{
  "n_layer": 10,
  "n_head": 12,
  "d_mlp": 2304,
  "norm_place": "pre",
  "bias": "none",
  "parallel_block": false,
  "init_std_qkv": 0.0183,
  "init_std_up": 0.0183,
  "lr": 0.00646,
  "lr_mult_down": 1.5,
  "lr_head": 0.00392,
  "batch_tokens": 131072,
  "seq_len": 2048,
  "steps": 9347
}
Each number is 128 + 24 x the weight over its row's rms, rounded and kept within 0 to 255. Layers, rows and columns count from 0. Numbers have three digits each. The size before them is the row's rms in percent of the matrix's.

# v: layer 2 attention value, 768x768, rms 0.0494, rows 639, columns 256-383
# o: layer 2 attention output (transposed), 768x768, rms 0.0435, rows 639, columns 256-383
# q: layer 2 attention query, 768x768, rms 0.0426, rows 640-649, columns 256-383
# k: layer 2 attention key, 768x768, rms 0.041, rows 640-648, columns 256-383
v639 105:149101104148121128146117125152099104095136123120120105120090082153073120126119144121142166088145104168138121166157125156153152150155116165139106125119131127143131106124106134150091121124145150124102115158095116110133101119120103114148151150128175136112154153096096085091101128131147157126079141139155128130125111142096082126129159121147110111116124176130141136135153152145135136148165
o639 108:110152163148118102106172154120138146144138142126108153125088122119117115115149137172118088161160096160139130103090121120060112111135136141127079140152104137102064141172126141150132104115120131126133112155123162173143107133132139147113141140095094172135153136150147180129168077163083131122144154124130084151128151170149135091155118172111136117141109040141125143096138131138132084116099
q640 091:138131159121112121133144138104125088112155150117109108113142156154125101136100141160163133126109133131116112121169091085129170142131171135098162134086140129141118182175158137118145101113138137136133118081085125147121115149109166128161143136146180140137086126092125082139147105102141110134122077127157157115140158156087141125132153139121115144133135146117140114173154077129109129117122
k640 095:164129125129110116176111139126164122126163121105099146171141150172120083116121112135088121128113132140168138109168114065108144110131174131119150143137135132111134172187145144100148073132168128144120130083114123110168102137114149125103140145152118136117124103131060125126145092107130134153121100159146134103123153160109145109142171140108116095106123131129147148149129128119149098112153
q641 088:116108107136099117125119142144105136114079171126124152120110157109153110127149117161107119126122117115127103146149085177121107159117115115123115145136158128140120115113135125153128134162134100110121090114104133067127079119160134098082121137114175102113133159137140106130125127176161136117099110168130128150149153141128115135101172155146075128132146125124146100150159113121083149082146
k641 093:101139150138128113140111136194089115125114142168129167126112114124149098117124195145113140127152123126127119179124129130149116190124155143149140151156187126128135126147123109143127132136165114126099112096084101101124135082149155111086106133118129101149143181149126079153110150158128117094150120134158110151133146110122113112137142134161116148124131140136098093108142159111115171115121
q642 088:065154168134145137104152125102092133133139112135121169116136152145173128156114137180135139120120151141103125116118125137108136111122098165126136175165111118135129146072142156097125132130111104118141157099139114139115130152150128114163126158180146071095135148113104095142137116155141149159107131111145106142116144160110128118123081117145116143120144146128134153119108130084119151137161
k642 091:115145148120168129124098067148113186171188102128123150080120083109142099167134140150158134130118185135118104143096112103073117102108132134158098149155121118115100113072125162115102097133112119127121120125138114123097128170190166159127135143121104088115114147133134105189161103151102144147125141082104107133117119151102085148126107140143147141118153149122129131125088074109117137122176
q643 090:115109107135105150138127147137133136090117126090109139130112133114112158160113136186136158113097156119137121129120126136144123116130146134156145118141139097095129127086116098083098140179138115137056146122158126133101113107117137122163149078096162157101134141134099151158168139100139141119162109115149119180159091134135126120107114111121085156127100115113132149159126153091110109129141
k643 092:163145154184104125165161150163079064072118115159083130104134113123154123134099157153096150119126140106137108145074142126113123156083119120133122087156141142118149136087110126068141121161151112186114146142110098175120113120111112090174152124117177127101088147100114128196169121113109127139176116114136116132199123129137104128092085120137095110107106125142122148121097174125124080130136
q644 091:152131104125147108100109145139123125135145135084111130111171111116101127102076130136109129170159132090162163109138110191131142155170116167183113131121111158103154114098077119150174167144117127172160131126138178102131097133106096159102129125166115109153087125153098139123123151142146099140140134116101138076175101095098115136113132129094160121114138149140103176114123124114103139094124
k644 095:119148071129133115155149125125133080184116107103123112114173149098129117134097096138121103149115117107173141101157123140109139146139133114126115140089085136123138107070062129159147140167139129132146139101152186128122140106131105130111163126170099127166136140147115135069123142136114143108148185109149168137140113098113140132138152106110146162161124147140127133118107101142119146092118
q645 086:072115169131094106141114168125129154150170101140149110182156156137090154130153110096138116140104134123107137100152092104160097144138142094145109107087103133124171110109162121145125147151135151162126083118152071129103160131125114118154096118136160164125114118156098119121096102114129099151148136136124172124089155110151151140115167112142095139117126124116112138154126126162166133148073
k645 093:091126137152105120109103124124109142123141135147131116162122151112124122120141129125139153120121121153147151147075118133142089106138154094190111106122092112154158130127117174137129148136124145173124119135113131153117120126144113112118113098110089121142115165133147108105124189152079128130169136146117106134066118139197130151167148117147125109151131105128121173126155120132142129125098
q646 086:109123148115118109103163069106154076129147100080168096094119120148198159136126158163154153127123161120101098146112171094112118121163125172143131125150102154122095160114102082122115176152175163157132143102142109079121136121097141086172131114063157121112125090115138109104137151110128166131150180123156142187137119157120111116108100139129091121168117124141125095116117111137099129123123
k646 093:123107153155093067138103066123163105115147087137126097091134137156117169148145157168101161125127155136146073134138125107123128128122135130136154127164096122163085123112148135131144128147193160141150137096123144133090115129117106124153113141113115152123157146134119117120124111123135142138127157075123124138132092148096152133088146132126130149098138142123162114125111101157124120119161
q647 087:128138101141165127102123156073142165096130124115127102153168092152130109128121124128160179138148162095110134177118112148133130137062114145123136112125115089094155115161112127174110115131102095149127113155122141145122147087173062161134122120101117103110139126108073124104166116162147120128149098122146128137126117127139150141128137156110151141108118093129151111116129115149132157066098
k647 093:144158099137106133077124171100143130118173142100142155165141105152147135148146152095130133142155197091163137108145168134096139140108105124136100107143102149132183121139113137133085120125106126164096121140134173150116151113167119142142072165155102121117127114105134155105189138135122117118146150158097111102095135137115143112104088140148157130140143106134154163132107104119099147124101
q648 094:155108145119121099179160069118155142092156120148124128147091174140091112137138109101120109103143129142102104126097114144102112168159144142118122098145092118154147111159093106118115156085099149131079124117135114147144158143114143135149131145130112112116162132146121130096117134155118162143128162135159135097163131120087110094174108139131118128109122103102101071126143124130165134085122
k648 099:156089142073156154160144094134123125074115129087124098156097168103131134118120095119114113126097111121073138121113117131127137112120115117122128101119131111156122110171072105125110120145134151086118083118102117161132157140145092113161114123097136109115153090147125168102150124096115152121149151126137128108139146161126108115155143115157132130115134137130136051135158141118139146101112
q649 088:146095144124150120104109104111163121119129098123131124129109134134150184183137132141156099121112152094133148097178115117152059160078129117165134158128144106105154132129090151125145114126134079166119127123161106137142159126152126145111143128163161102089159120146135143137131128136097130156117152088159113118143126149139130157113141083127120122088161140138128116094131116179118112156114